python train.py --head_dim=64 --hidden_act="tanh_gelu" --attn_scale=0.125 --init="normal" --warmup_steps=200 --decay_shape="linear" --dataset="wikipedia_en"
Each number is 500 + 40 x the weight over the matrix's rms, rounded and kept within 0 to 999. Layers, rows and columns count from 0. Numbers have three digits each.

# up: layer 2 MLP up, 2048x512, rms 0.0325, rows 1318-1417, columns 128-191
# down: layer 2 MLP down (transposed), 2048x512, rms 0.0325, rows 1318-1417, columns 128-191
up1318:506464532526480445506565474479539546503509530481539510466537530587478465524481523476503500468492503545529494477523526493511497469546441512512490499548475461541533504523437491503550485541500516
down1318:468475532448469564538519534487569460444524536521467519541484597511546509491517543488500430565442515420493498512483533539455534491523481524468561518478593428578524526500458494473521535505484506
up1319:543527521532453466550496556490497454490473444597556442430572486518522501490522516510572544507525543443489458495553523510397464529493531530532533535559495473481524556517523488476577545492502490
down1319:496520577431439521546471510510532535408472485496578558491522532474507473453509485493510504478528531509501473457511510458447543526465474463516488493509496558544570437516563533510466524474461478
up1320:473468492547516481483499484460500543523512393543554532502602493481498542525453418533532447440432368472441506532488467438481426476524500471522503475590605445438460522487472485503529420405524583
down1320:446473573551566439569462560459534572505493552481559528525535530467446507484490472450519585505438456472483533533433527507511445447635490505526424441481550534463425531555464419468488384449525530
up1321:527515541459483504517543482463477479535484510522501494410518516470540413547568486479504471477473441527528514450502528508512506491496512427397503512446517500555520492474516531516501543486469532
down1321:503484493524523576501511470523509536435472524495470509568553514496513540497457471601479550441498495483497478478455575439506533445512590513509514525471427484489449496567501511507491495466558439
up1322:504486546451515490420493493531494524479476521459550476532510421490608508545505535533390471500415466523540490573487475496531512429499477531578521552420479469600582512496497508441509451583510506
down1322:548565517501559564417446470562506461573499536471483488425545488567517486530550526561497412420547496511464538499542533484519494556579480444488447442494588587476491533482496545572509474562503517
up1323:539455424465505500387496498480472474477567486469454479462493480528528534463534544470552502509491503542506518419530534471526519480508478475489434514561496474447429472458491491487502553416571448
down1323:449475489506492497528528452497544533505486530480449492519506542509429440454456448548458523530511467511498415483488505521489500433514481583478508496625539528481507572529532491518409496512448497
up1324:464468511552495506503547520442543470506540517490527488527497532521522497517470499503532489473451497517465450468445456517489519520484445494546471606538434491529559452519520471493487507501587450
down1324:453510510469507528479478458552463514467558493472500464503559510455474519444519492545508447585495491521528481532512508434464531521498486509451484564482584548506465464498473452504458494528472508
up1325:510495418514493508510421491513468546537468480491505511448477485467492532424440500515555511525541457496452519523501534465453498532542459505474535489567511492529520508493490513428459508486493480
down1325:489509457485433521493478535477485498549450495518525534455545498478565495512442552536502385480540528436468461402505532538411514544473465490487532464493494508483553462521399479458586481535438556
up1326:460528433471533529551496477511473471485505449491448498562471473462485507494498437489592522508500487522544456472481481523444483508448525580470501542539495472483425510630497505562474513504454505
down1326:448508614537484526450432474488527410513440497521513441474523415592532491547482445527538496473562530459498587483577516425532453497520439469501497526532473486489468534575481505481444486533488471
up1327:535570549467593472552509510491525478434526533461521501491487471435536450461560439476475503520503479500482503495565550474472535468506509495454468481551467484507455531496519479504530547484531410
down1327:544555503443518508530525458480555505479470459465533465531475454554469482529474505492501493547524530595556508468477527511533519556526459506505483543488543481551440546544527548540490495411507517
up1328:542489531509443547491481472488489484589531525506525493501498509476424444463512513497510510544520493499490542467557470456491489536485487484502496590524551513481513554473533498494508535506545487
down1328:550479480450548496517470553534539590478560466547499466452531532479529487403542553484526534464509469522517476488468502481478516443464535481499545555496492526523490481508522485554457482507440430
up1329:473501556547489533500488496454541467490483549520500551469508568533459512523443495497510481470465471537471497476459506497488488490494445458448499551512490530455501416530507459521525512460514481
down1329:463436463479537496489470515508497479502451454455543520531502538557526503501526430439491495560509556474474539470464491505477509488480501564545476499505592484514481460479431524546554552557425472
up1330:536469510507494450427446475461506525453478510478544513466611477512522444533492534534524474502545512549550511458415481445482415513425476496461498479420522536480465490525543509477406483453513539
down1330:432501499527474486492359537432558537516498416481467499522510444531482533469579638488449551516368516504528444525517463537452457524490509477534532515566456507483404433497509524522442442417496471
up1331:474469503554501559554510588495456568531507542468474484431462463486426486483547485529550480501505425465459466544437506514439489461478469427472489467484524604507527456423536430519595459502485542
down1331:488478468501550571505405430502492575476431583490570490492560500591482452588531502539491525459574476457526372486614552457587508523525485528512495567569525485430466467459494483613487548475516492
up1332:459515516490462509489428520476540484501507515455475539498536512495506461569515518461486456436482489455530474495464492477499491460452479529499509477494489540543521469493504484510485456509540484
down1332:514481423442549563570496522548470479518545502490477500496605499488429494502472510503463527549439443510564469441522540503566479540509509523539538498512507506502549549506458545517489543484512527
up1333:526502518483478526473523516502465580475554553496472471541483497507495555524462495490460507546513488462459531522496530489417425500519497425454526512455464417476427517516564493473449503497503469
down1333:508477474522496489495413498423450530427516453392462550540516489527531525530542522459467445517500530532504485458492501550539439455578426459476496449485494497539432542520497514470503487564413533
up1334:530462506491473536496576441462495494526538486493493540560525440522556515454459466513520517527460456525508482589479477525530490568501501447533416439456543516518587525442521442460470501397551498
down1334:548468576497477486548518490557558553531476474531547554580587512526460537497525494456500475522526488490462488523440486449442502486528502577485516384487480562469500516619542506550530428552485537
up1335:543451499566537617447560458524474501476450549556449486497529515460444503478538524492485493489550515476463448480463522544540546496448560464532436488548480485515582444502450516565538470522490510
down1335:418503480545516466509505588443509503453420490488462577559536539534517479454490550526480561466550488581458557417584555558521549528441532526504502495590609485382428593523474538486561559538467512
up1336:525461430510548480459537505545458504468505545493494492499504540556483533549549456490499550504469500521459507386561455492483502533472563618502567535516468569508524494444514512568486535501530496
down1336:556510448515538461473559431471544520502472528602618512464451563483574392528584507542502452482522506569508507552476445576482444592549546493507591432469547516517499446444507481512508505495423529
up1337:496433440513506543505576529498514462502527558528508558449597521532528527491550509487522487499559486529553469530472557506498601463432473519514517594573484434522441514529478531546504501524546468
down1337:469521554538456520466411509475477530467432473491466436511506508489486524514510495519498561421512529533487482461501469470529388593590523477537480543478496567521541481527480344522493455513514469
up1338:432473500579521527489507527427528521580520505501482556427522533530491506527550532496422455454515522465511514514533516491471528499507466519512537523416484410463486531497555485478472488544488485
down1338:469513540470567487491518467520477503552449523518504428487491494470452488375475549527513564437462503509476455490499497426498529525441494542465508496455488547541470509535465527502596462509505477
up1339:503506532585461457446470527497486510512553507519495534542504531516474442451495468503487523518459507538452480527480420521458502535549503475547483537470493523485535491485450467517473534501455484
down1339:467548513488559478490472550524470535464478512520438433514493555482562477484520544568528487515510492470608531525486492506450510541531506496482506453528439478482447508519532470534556485476587463
up1340:467488451515542488577481532476489540564484449448442555544489497501509548545477470503538581480477485503517450479480441552444543536523518495555461514542532464566454492414511521542526530528482533
down1340:469507483550550568541451502493455460570463428507469531585433500461545514571490479512532474499505544462498575491545453443503505487482570535507512481463505489565500440509533540493489557561474546
up1341:406517517501456549499530629527517517568476497505498439503420534435393512565505508491467522445532419469498461539431507556561513432502523465537489479507485488495562445447488493573592527469453494
down1341:518478510480471537482473592466430477516473494465473475566449489499496439532490474521510473499525470517518482588526516550495573449491470521472434461570524508497512476577476528504427488501503536
up1342:568517461484475509519451531535476451552568476513538486504501491506520524477492548427465517437469536512547430563552461527478421544487458520480524482444465476538534545537493434505425504510517509
down1342:545499570588432425512513508466464471438517493539468507516545514480486492502501544509518511487586497516533515476498489540489508502539524466460470476467446454508496490505467501485503522484437465
up1343:521440509506510467504514529565477556486522420460476495530470537500472572509510475513461498525527418473486398445511542529470514505464445539485481546509482483416493460468489448552570516463453562
down1343:548511505550469525555452448507476537523522489530473522499457495484436484496524457561504544567437519522457460475571483509541494456500496501505452519466486534457563409484509476539491527491538480
up1344:486508476483464538510524558477535461558537497519520507498488513538530494514525526489482471430510454541559450526478530479596511477477467547506462512476497423483481428472500507525542448519484509
down1344:499519503495489514518544446508507463496542469500566472534496478492486504500468455466440495470442551511489543541484534508525532528517495466530482482454521519449521446496558533473505474482528441
up1345:504510511477408548525485580459532528502492492446461519477530532500475494475506574534470508534444446437545522501499501448510478491494513459557460441488524492490517475571517533521503443513486429
down1345:480453507518472453505473483546433485482436503543516466543523518556534509490492515568522479471526546528470562488488529602445512599529487476466519501405461472569489515427453541477574541544575535
up1346:502510496482496478489503517471442523560501469472593413524401502530424536498499535529506486508448500444579472494439514527491494509551447496534492583468487448504453566445563491468430501493506498
down1346:493474482514437423465485493495493472494462482497475473427499513531510487449542424479447498562486538514546485498483491500418551537463531514456482483478510476481433473492463487487484471488539532
up1347:519510535529498478511472494474487486472430532499475507458522543583543522531505513502461546482466512502490580532445496524439562502520522457557458456527466448548399504478516569516489539439513442
down1347:528530508515517496498528545538524569502487529399554583472485502522582490458505450411528483516522491510475542524489512496490462505515577472490519505507528552525460495479494475434528491507483504
up1348:525518495448449531459588496552521556530517531496479474470485528467437459497500525496534479467494458465549533464539485457533520508497458469477513551517520510510499425463486427470549539521441474
down1348:488448530554566463525495547502490482470503475504534552514456451504589523440552392499462495566511488509518474473494547502443496512469509512555511498472549495494568513471547556480443508447532482
up1349:475471506543445555490584460486511431537568561548458549442474433491467494492548492526504525371498604522545530546497527487550413541442476456515528487559440463497505440480452479567497453546493488
down1349:545577487417503466476451526515519539513464449495544451525552532496525462409502472499471489585487452484498463437462396486481468479485508497446448499383603545535526525524569484455531496546530455
up1350:557564492518543522510517540420501521470466495470519576513490484541452480524473490532534480502452499495474524507528441456459472510519506452581577466520511524514517527441533517532542457453513458
down1350:501509463488400446520486423512576464457508489513490498541531487508487442459489510479546495535490470492505516489466485545504570528517407565515433486488464557508536481450560488454548484511438551
up1351:581474474531531529521476533542466463496447562445533536440487523511502513497492469497504456545494458440523439467499543472479490485480488499493517492513487449562526516479499475438580556488503553
down1351:494426532500495532487579525580461554486551463519569518466471494469560459490424484476388547525539489538535498544563513522552532525546471463498506466482468502578491524531491565482449466501472487
up1352:457519480484421501495488500467521520496504555557536435527488456536453552541542504517533479466486531511459534502500524537515497502512498382500430486515524484531555528558490498514490479461498449
down1352:538462524483544526490450518511424539507499474462484467543529456462505513539510524457528497442494511498493428521517436528450533533553499384499501575486475538519499550468497407565429534519506433
up1353:487523513505512537424421473505581469466490509526514493525467563519460485449512550492424526479588513538488490467493517487452482486536534418519474514555524453484504499558485524547532433450566473
down1353:497484488501527483531486517501499450544529463512504507490529566471467567521444476484564532512510453522450518514477520523441531489573522521451507427460444428399538458535537414546483506468492527
up1354:474484515489470556525468503475483441500471596536503500492546519507542506487492531459538453522576495565452500454463454508465521539477474424466505511506486536580463494595478458509532502499536481
down1354:488496517487500530498511510445580496504506477464525515527530389511512561500503449474554496490542516480436467547528529477550536495526474585521489484532469500496455505454554557524523449518507494
up1355:490455444493485470522527445491499441400478530469515519506549505487401484464466426447539506584550490521431469458562406499517542426478494454553492535483463486502530420480514446480466539443506492
down1355:482523545481507468531494452482521515513525599479496533562448478484489476536539557506565498548465502454524513435482491507477425536493410531439533487497517538493502573525476507514495465487445506
up1356:414432490521525513460528505481534485533507456436495469489499521469513535534548503534474498502522469540525503511532432590528448530498440465579529465473497489486516486481494521474502548429467535
down1356:520534496521469480454499486422494550537489410530455562468544467459517427528527463460533516472447445463510479485491474596464521555463560455564544530504464461512367556484508473530477478504474465
up1357:507473568565445441524526555488548471445526532523488593505445531532553542557534485521443505507487504465447507474481497504468545446529543500499492550463558490490450547527453529546541559550499462
down1357:535510564518404462514454523510500405464465484457492514560472492487512552564405354496429484498491549504540489457425464470449521436482560427500526580411483448467449510464519524582574508519505465
up1358:503503443506537514606405487502437500563549541458476513484559525558509542536524529454528453492490443504519505389453502501507507529501453551458557514413550464528496509528508495499466487496504480
down1358:575495549550459522543491458500541503448502487447497555501480456514435452572502543590540522463510460528500515494502473461571562514545532465525549480566429505515467529477471433504462585519549484
up1359:492581482508520456514471447563512535444510440476537483515504481580532434530494571498519504482443469397498449431543519482452559454494450587522534473487537573445428469515526494529464485418534510
down1359:543540563505486450557543500456501444486490549529500503506472578494492472486542405494544441450467507502400622524545483474499562578526369498553538633479581449441487446527545530445478468501587536
up1360:543545510540538509475495544520535513505473505441461502539547450495477451506537472476507529513512562521476479510464499482523497524544549497434503532503488533465546477492453483449495490470461524
down1360:546523472523513539438484498521512501449462459496454521447534512560534489489517514499499557501517521594487499543506535516551563514467588409496446482574524492496523453465459509515456561450565451
up1361:516511576477470519484521501512434537461512492549518517458485559507467496461502495492520494564462453512555492511490539485528474456500492510527534553451467469516501506489452490587592450469515444
down1361:518508548519548387481553476544528515423521542523520507518554440505502565522457488492577514571511532452545505566465414501512479469461492543536490488528534476458470492557536511482522463485513535
up1362:561527506496469509463469494498548540495509503452465531386469567548479519547485568474444511462471549573440486527544537517539463507452513491475439469522501526501455478439503567412533518510386420
down1362:451485540435535531511490571490484470547486482511491469443527505418493493499530528538547452496528494519517563509418485533510483526463540507440538544544508538517480554547515534535446485472455515
up1363:536563458478462513464580520510502587465466519456480543508555516490499501544523527540561481509543510496444443509513491479493424518463461512499433524495528418418480492473488535544487473445513479
down1363:498558488467545455424579529441479527511541478495484524492547514554492517468477461597479503455535519465498480490467413486539493489489466467470483584473460461473512483471518463464461480481513536
up1364:534530519518494466486513513470522504514499487474502563489490521472471493490522553517519472522534464512487439506426492508511548486545481523500508458497473509466526499519483572535545522527509504
down1364:485503454448506505440505480515488536534501489538499504477495493513574541539451536482483574447547535529508480511475489447544561528495540495534473436459536468454469445425525507448476481511526546
up1365:476469503547400450473487503513447468558399506539593525465443602515464479458449518534427461522480541451494508485430460501453526534507505500477618556537576473595552538474480583482573435482544489
down1365:521503504462381546440515511571551517487460558485470530417520465528434461562508594553492469547488535499454526561519526545529475499479470464410548428509610484504537511462484547563507484520419521
up1366:511518436537455423478494497450427521498500532432493492476467495511452559476447457504487599457479518412521515510522518432470515483560528487571447487582506507498527536483582460498442532458470440
down1366:466502459431389515474556479533533522494471483522527573428458439475475514467424527519453567492514518511521518452489563478527450423522592449573453514490502471498457439460546557429482505481561418
up1367:404529479465477484452497507509531474495461526439542476493427504489433549521467518476498495512515530514498535457533464503467496510452508548426507469477442464480478569515463486483533436418447524
down1367:542465577477529492503541486606493516544426499552538479483469486498418538504462510471483469525527478477441415453455459502534505505485464485431499461496488506484518421503459538555502530489489438
up1368:524467498597513460517408505505539539508550399448494442567535466465477549542528500526557496516521467530528509531533524519496440491519512460434528494455559471446531589465463449429543406577558565
down1368:471491499534453543482491591519567485517577491484524510557514507372475505526533529455436505462511501400537526515477445541451511466556487485374518540460531375501566622486454499433580497535535610
up1369:459555510549526529444508533476518498547563475451486538504559572510470551467494536481458585491498516512451490525505517466445543551499562520472461519465498477463476502505492458519527481527489512
down1369:481534420502554542508527522465476481462500490473503482501483558483581459493459570541529619482556444549501475493512524478505474501476460452509472465536442516532540513491500420537545480465503442
up1370:505483558496457542455539479481579524453471555428418508479484516491498553453550606508471568466445418496494499478514456508453468465525505509526466488519475487486492432446500489443418449463473522
down1370:464530495606553584484461521405422497521470585445458551462490451581505580516477512495465524480469525494449454440451462476519459421410489503539513513476518506513504434507513496494455503454483476
up1371:548450486564469549552489476541505537513501523469460496493520526409483566502460503506479503482494506474544559477536511473538506467508513513453476530561480551538536548527515544451540493501527507
down1371:514503551484520470486518546557501491452550536502486532494474443461471510573518505472530448494561460486492519539452538476499472502497523461508449507497483473448453529555437461503540475471496558
up1372:495590482546500528549508526482497480508542546466469467522564470547526477510538436539441542482497498473494406550512529549518402498478457499460498563523522552487574466455491486443491461567524527
down1372:490398484500475496523564523519534476445525414558522524515512470498514549487480479507490560502553505480519538529502491480510519513534520547509476560498573478468507533543546514522478523503487532
up1373:542519544481499556541460540514503522526557540518442479533521557462556490484467551534478530584483443439446514481543485428541480427558537451523507455497449510437485516530508500512443482485504476
down1373:528523514537509496443516507541509565472507549454464516556530498432543493578444472462514464527478426487464620518517461481483504502420481467540485464510471462496460500508501440510485555565545493
up1374:477563433580503494559558496516510503523527512545533553487473547457525553516563469505465526465477505504561468554468548501522513508475527539468474500502512464495497539497467487477540483525413536
down1374:498531581571472519546499504522442512448531498476494554483523500431574598543460491537502535507459453465452537504563478476493521512515561497493472484499502483563454506488547548513476481458532474
up1375:505461480583490457486496481492545500429549418547464540570462500483530608493520526508486470521479491558513449521486571654468570575437454500541496521540500420493472564459469500552438483526486537
down1375:416517520544486504484559537464591408462500455491426531444572442526581521511548567466428547490483482525529502427575506543492541557463473447516452462480605480452467544434502571539545557492468553
up1376:492506510469481485500519490494538551565462492485467466467523484498482451498500491531515577485509505449583499502508504548474504437522485531539432451546460463432474482515422498483589468518548453
down1376:495475524525486505498471442523525458508525513481533503518507506519495539545558468515442500478507449418454451435544485457431515511491510515510482469486442468462525482506516530504535514432523527
up1377:523524521454489457483501495444511443514482464479542562451512460499521476537472503514533443507477457506506543545467520524500478501455530507492505518482561523495520481522504477543433482562522484
down1377:501507510452472554505504499514463513546443556455519539484468491493548444558463509465468452509626431519527552477450521503520502464510516424518521509455516514521502481517449485540492435571520474
up1378:482532543543525508580492529483505540506471567458496541607520483525503464518526485567550509557405516505526526556483483486542524505461499441509514464472511542525501542499585480531473562506565493
down1378:520470573567511508553480528534481515492503479497531514523493476491531506530482531505507483528530546482522481551512447487474533452482456495518447465486525511485518507503482428516504512486554529
up1379:549450460513511499603521478531559503568550603458546499504467490494499459495475492434478535493503520442415497463574549520419480465498497482543454530492436453462543490511532441418469577500495515
down1379:436491551500480547550514516443549457556420465565487505464475523579497466530464390489592468556419456516556509520555549504566504470456493469454432524422529476459500528546494498496480552518468557
up1380:501484446545521521531423479528494494495545504494458511506483518497546564518509573456473445478510549612472526417502508514477441489484505478503418505474473486485554536505556413534500478526510457
down1380:458527525537506526506514507456438515554487505465486485537486505588504541474581471468458436451417551600434534462530583431555478482479498528445462497495487549478594529509582447441516464442483488
up1381:543469520461495516509489443497465430558477508496591518532453509475456549439558497516468502484510459502499594522476496514511443478503532491512473476455550444441525490512472512492557414528527540
down1381:465562381573540450485465591543557496548504459453499569500617512540564534512548557467523543542542525480565482486488501526487520492515462466496512488519563552551401560526486440606428496488481478
up1382:497518503505496485508477491462470478479480474474461487493534471521486542539448498519488508457446551532511482416446422536473506501450484544462511518490518522512533493491446463499491526434485491
down1382:496534536451462484493473425518511508508453525426466423491532479564526477471485522545499497489498523553536574450430438495489491491443535546505464460495500504448503569496498450483482508457486458
up1383:483596411477519505509483571496570560529548538587494482525565512490485451500529476557528463480535490455502504500443551493489522514508488478487608493450437495494508595533530447539487458509508510
down1383:492508517557398513487433476492509506460522446479419465528425418475513520534488543417450493482450537575539511566531493444500497464587496549423553487520519486501571459528442477511422506479531444
up1384:525455537487468507484502534502491483516572499503471497467520495454499535458608563528513501471549497478559506485426460519543498459443560445496444460476488551517510474524473467540551567484526512
down1384:601484586401494610475500504511497508456449422535544484488462458456571448473509494444490495456557511451550547484519518524428544448506569512459535462475477500516460447506530422566546470504504507
up1385:467502546473467504538493527521483463426482498529523476470521555592453492494522532525520511528463559471458476454499527492527503501425513479520495530483527495586513496514471467544494550555555530
down1385:495495506469577529505437448467496494463526486546501504526494474508536499546463483520484487491506488549543458456422492505547501539459467468495522513500579555475517483479489543442491524487534491
up1386:421507479452488403490489484457454502480499496444530541504540509532454482495511459488502531507470494493511487468474475443485503514496477456559519460490537518420445489523478502474510483443552510
down1386:456518569469511466474520486523514516491515441466520536475485466554470531434522441512495522505489459503479423482457438486526547496469484527484485454508464519438535534511575519493508510399524462
up1387:452497526493500558489483505497523534415498539452448433479545494502545496495478489494506472471437465432420514621532505514486487458408531452564540516515508420479538514569488472538437502465500379
down1387:491546562513511508446491491480581555474444519502498564542511440490493471494537469518556504478450407440621589382572470536504507507477445553549550506482491540387623475499505533454560611454498574
up1388:444428469498498452461486431516499445508501570451485483585547486447464432418513448636457445590538523493567484481537466500477473529505600540478419483473511510473499504512519547506485528558496439
down1388:528550514453543535482490451501491542467538534496426488449472601541524476521480466603486563529498481554496429475580488475521510491463459482549400490569494487535559524537473488509483401477564422
up1389:495542506521523505478570459466481560491512419508539492428507496525532526465537397510540475430563571500501496500511550449500485449506494514432417495487463463429514491537421451541468500480512453
down1389:487542476482532518523492424475452438479488534538516470461476536560469543524534484424539506495530577511496462557441512456509480463537440493460469509556545465506519534524511463462492472570530494
up1390:556436496469549546469543473501453506527483474474457506508562511516515500479513543555581475460530530566438482486513517482474495513589509488444461489490503430529557525455543453502475540517523498
down1390:533551535513458490517556564507506572512497485475470532558519494574493497464500501566503492558441521464506470540521514479486509535490410487471508517445461444525455568534536447512524485505530451
up1391:461522546537496466569486549434461516539472499445500541483489476495578494445622553653530466504520482495486509451435488458494497478459491446489529461484517516561447518494543454533459499515519529
down1391:527542482548507546572440525504581468544483464492499470445535537432518524494492526544531559527453513486486406450521486477442483453434484477516574509512490512472512498522518511514500489576489446
up1392:537426513443475490514482476474513437545567581481503526508456466512601532491501531468455513518493571528474527505446513503481506582496469527497495508527504560442505504547420452436514397461509491
down1392:483523476514521470556504501476488540478487502524468417482431503487408565515481535550473521495482497435444533492490505447476564469445519474556449511528483475519503529515574516553467540436476489
up1393:487536484505496560491443535478484438517479482483440462523481495541555521461470496478559483511521502479460520485515459421530493492555507478483571526510392500484473565439499478570445497472459471
down1393:445466586481489510529583504454514514554495486516506487555501515556462577461491466479460615534501494510450471492507509544533548489495467520479498495446465494492491494489469557509548562470527493
up1394:546493524526538492472500494525517485500488517479605518451532500518436487467467476577586382480468433510557499454476415485513561440495511553441507472545475502562472532584548492484478517453495469
down1394:454545537532576544515562528443528476510456525498508447542489535454477443485525582531426609522524492508556445545512510517495515532490507491527566463409478452521499466464575473560559498536501472
up1395:478445501469479486572407407458494539494479454518526541564494524560490521490548533510496449525501553514495519459496503485493472525439593587565469473512527553454484497452443509481515530493521445
down1395:493459530495509524458525504471457430551496490440525496506503480523499459507496429481504541500487493489500521551510578507517489519531464451550541504472436488471511536473531527461488498501449558
up1396:509490504482515512461416525482482510471491513501439410490492529468478481555468522539432467496506487522481448525503484474493486526513448479548492471564517476538484538522553496515520429540507502
down1396:544509549487450458506544440503532460503472414580535508535537530508509525433533424478507449478427485432472474504547455557487464554487452564505529488481507509503453479456506568499512478485478496
up1397:482508497473525528571521487479427581500487507409524481504520515525435444511540488459503478541564519442513502542490493486455517451510462583561528539497505464548526468553525504540504492470551508
down1397:446528404445560519490480453512551552475490476477496595512391487479431489450488492454502520443542474462528547510447491515495501505413505412574508475504511439500469477480496501563493488407545505
up1398:481561539486482539507409432449483478539480441469466540539520502491506524523528442479471455484549432509516461518543459477544555474517514492468452500491470454559395576464509528541427623552501516
down1398:555486554462499528517497423463575494492430454549436466566475401462559461597536420368464488469481461406527436450487555493419608452455516471428546522449477501505412467445431518443517521526548434
up1399:551516365540502438515482438451553598514408537448531538512485536482565459464509529530470459474564442564564525481485523441572494497512529528495509482402552469532436553467556507462481583454433492
down1399:469465454529509570425505477443577412456461518505557438499562449474531528495480410494531467524515505506475553566535480388541478565408534488470448493447527522458494525452552538477472601454474469
up1400:510487488540551486491450515499485461480446559430515519506513511457581492535492469531489501419516459462500468482488511537500474483505430553533453546484460499523515449556566454528422549544523503
down1400:440545471524503476539473473495614494475481501524511457416543520443497485510414502506465518463491524539534511489538485447474435492513420515496617560494491548451444534512515509449503476458505553
up1401:485451592492549511539508524449561447547471456472430496462533517489467434496545564493482514454469493492521492524526495517480487528484544547472568519573489539510492498472482536544478511531420437
down1401:491501481508484504537466504495439512553508450451555475550425473518468559484533513504500440560471531491532506509462505482456497500469584523490502548454481448478478477564493487472564538521449530
up1402:583508501560550512485582497447481497542544492508425422531532514476581496432504537457490502443545431479496509534533441502500488514507419505530473520476461573561474621476444512544545510462539496
down1402:528497558492533485470496491512516481430458429533453483567576475524460492522580462445503491528559420595458538564522547494521463553472471579442554559417569502582467555483470511496445576454506515
up1403:513465555529492501524494507525532571508602517397471516437579516511570470500490517474492509458483539374542458551474492493503469534525469486492435522569551490557510474489551523434387504533417469
down1403:536512505457533529508480508418453482483547455553557518478499465458463527475527470475497496526503525585448522507508488486446515543439509495535487486503535426433570552404557559560468554525462462
up1404:446464541517441490418455546441491453529431472512486508465526537488493484491436551560545498522469527505510505544478414543517567487457484524536520478464495492587602529490524527515469562459431535
down1404:497520445568545500450569582530504529439540484461456484458509543512527519469552506577562488486503489504502434558525461490437482548421520453543490539478491488508509456498464478415456515503513570
up1405:540468552616478475431427516448535523500527623523496556528526546415475472527538494552450521477504495526455472496480464522519469388469431502528494481502504554445579589465516482491464562461538505
down1405:473559513522485536521467537463514504485502462508526552519476589518468525480536572470438480541498482564522542568474568560469541481469538520597523461465447575550406457493482581487524561528481488
up1406:514490529485479547518483582494508503523412581491463564483472501516464541511647458501482479496472555469426495471493456481512482474462512540520528524502566460513535492541530483490502512494476437
down1406:479467511466512424481562473525492551449497512544487528472518495507480478537549483548502458561488384536496512527476456503496470505513529540527509472555496531465417475482528534544422456520439523
up1407:487479480474480545525487441459514480487425487486563543510500535475457558523437536557503434470433521513485516440514480499469539474504488501465533437490497470477563485477542490534551488550505461
down1407:503441577482471479531514463540515480485535498510538419522507531554487432479454426504453425521513476499517497499394491509454527511467515441518470542522511487440484486464488531509483461485519472
up1408:434452488477476417468540578443514484488465481499478481459499519445540455548492490489464433468416530537531466498514463554543515484493518514502494499451485554536458549510567472541521570473494539
down1408:416507477547503459501445501511488477494547511448469549550464464489503514445544448494548526482501530549443481496505452495525458475474524484505518547477486505515519478515561431511464481529478529
up1409:467507509534479498456504538515544513511533501417509451560477458532456638521503524509527486504543472474464391501597476496483478441518525523490463495548517463584528442453540545629526517430461540
down1409:494457509578567418476485512479438446464480505575486508556434575496520440574435501560517471492520494529508430427515574476490493467490624526515446572515458470512471601441413500464452469536484455
up1410:490519481501486537577491534435455523585529440548508467519471502525521519507512517482440379548547403483430487519506490446539505529501478457523467505475588541429433450504507519405532512580467477
down1410:477478480464436490466437544490515495578440442506486471540488512495570511497503446448439477512513520494519526549465569467529530487496479438485470497422541455527468421533461532517519437435486470
up1411:495576474522441499526512420524456526521426502553556487539525602514531469565508515548558488601551510545473470511448487559557488554558545557487541484485518454582503514475496522481501592510501466
down1411:574625531498501426497513441513404492547547443503499462514499516552591496470538516539506498570487564521478524468437486507437520500541589459515508464499482446567519523456568441508522562532502498
up1412:456506398499459451525513509488535464486522447473489484461612523538446491488519475544519553536471478566392510539516527545402481528500554471552498495485530497491490477440499543473474495464454459
down1412:539457499500399479486449505467460525542364579489494436558509469501539503447479368453531534449506452476520550384416597470496486569480453463458472552559427541480468491430614552575397630454491522
up1413:495513529490449489519429448555510513491554506455511500466474494568554522518473550500539548478469572508558459525476499500487532456504463490548550528461526593464534470478472489555431430502461472
down1413:517486428469396480494563480504455499512553433483542413481483456472489513455511482478467491534473517476466485534554524503485543535456568543518547511434506533521492491477545553423556555582524479
up1414:535525498522493499493491470518503486547466492509420541541462471484492497548461521594590419482517518484404531501524518568507469489542444476480519504556517494491519547589441521467505496481575500
down1414:511551478563454479514508419467515448448450491408538629547529508515591465488537504519529545563487545495524484474475481533535501492534527459501521466460439475552557514515590457456508517499450487
up1415:524508509486489534511469487557533475533454457450493522482528505521512476477463516479481489454538461508509455441461557464570514535510497520470502501466478522498510491501552474502543501473595521
down1415:495487535531536514501523581512556539484512520534547467470542459473473507521498495503522583499519496503492464515469462536498534566504501430511475518534522506522448543422455572530526553454407512
up1416:516548496478514514531506549550519473454486484513478476436543569553566521521574452542520460513465486531435505495603487464542521491504502518492484468465499466514548462536597463537407528531463454
down1416:461346478510478586615459507461411481496581558512482505577500528552451403448429518528559458501489488515481614507509529485421561492491356524430513413452483550441584437551561511493558484512501493
up1417:541492511498583477477502524511436461504534533465514445495498468518533484517469507471547468470462471547539480472492514454516539419485500501533476525534528447494438540484504545517455478499536478
down1417:473512552413472505542496513540545464555494515472537504525509457496433545500521507565512486586531433451547397523434482527490517543474457414511490432510552575520407460552483502532411538536378558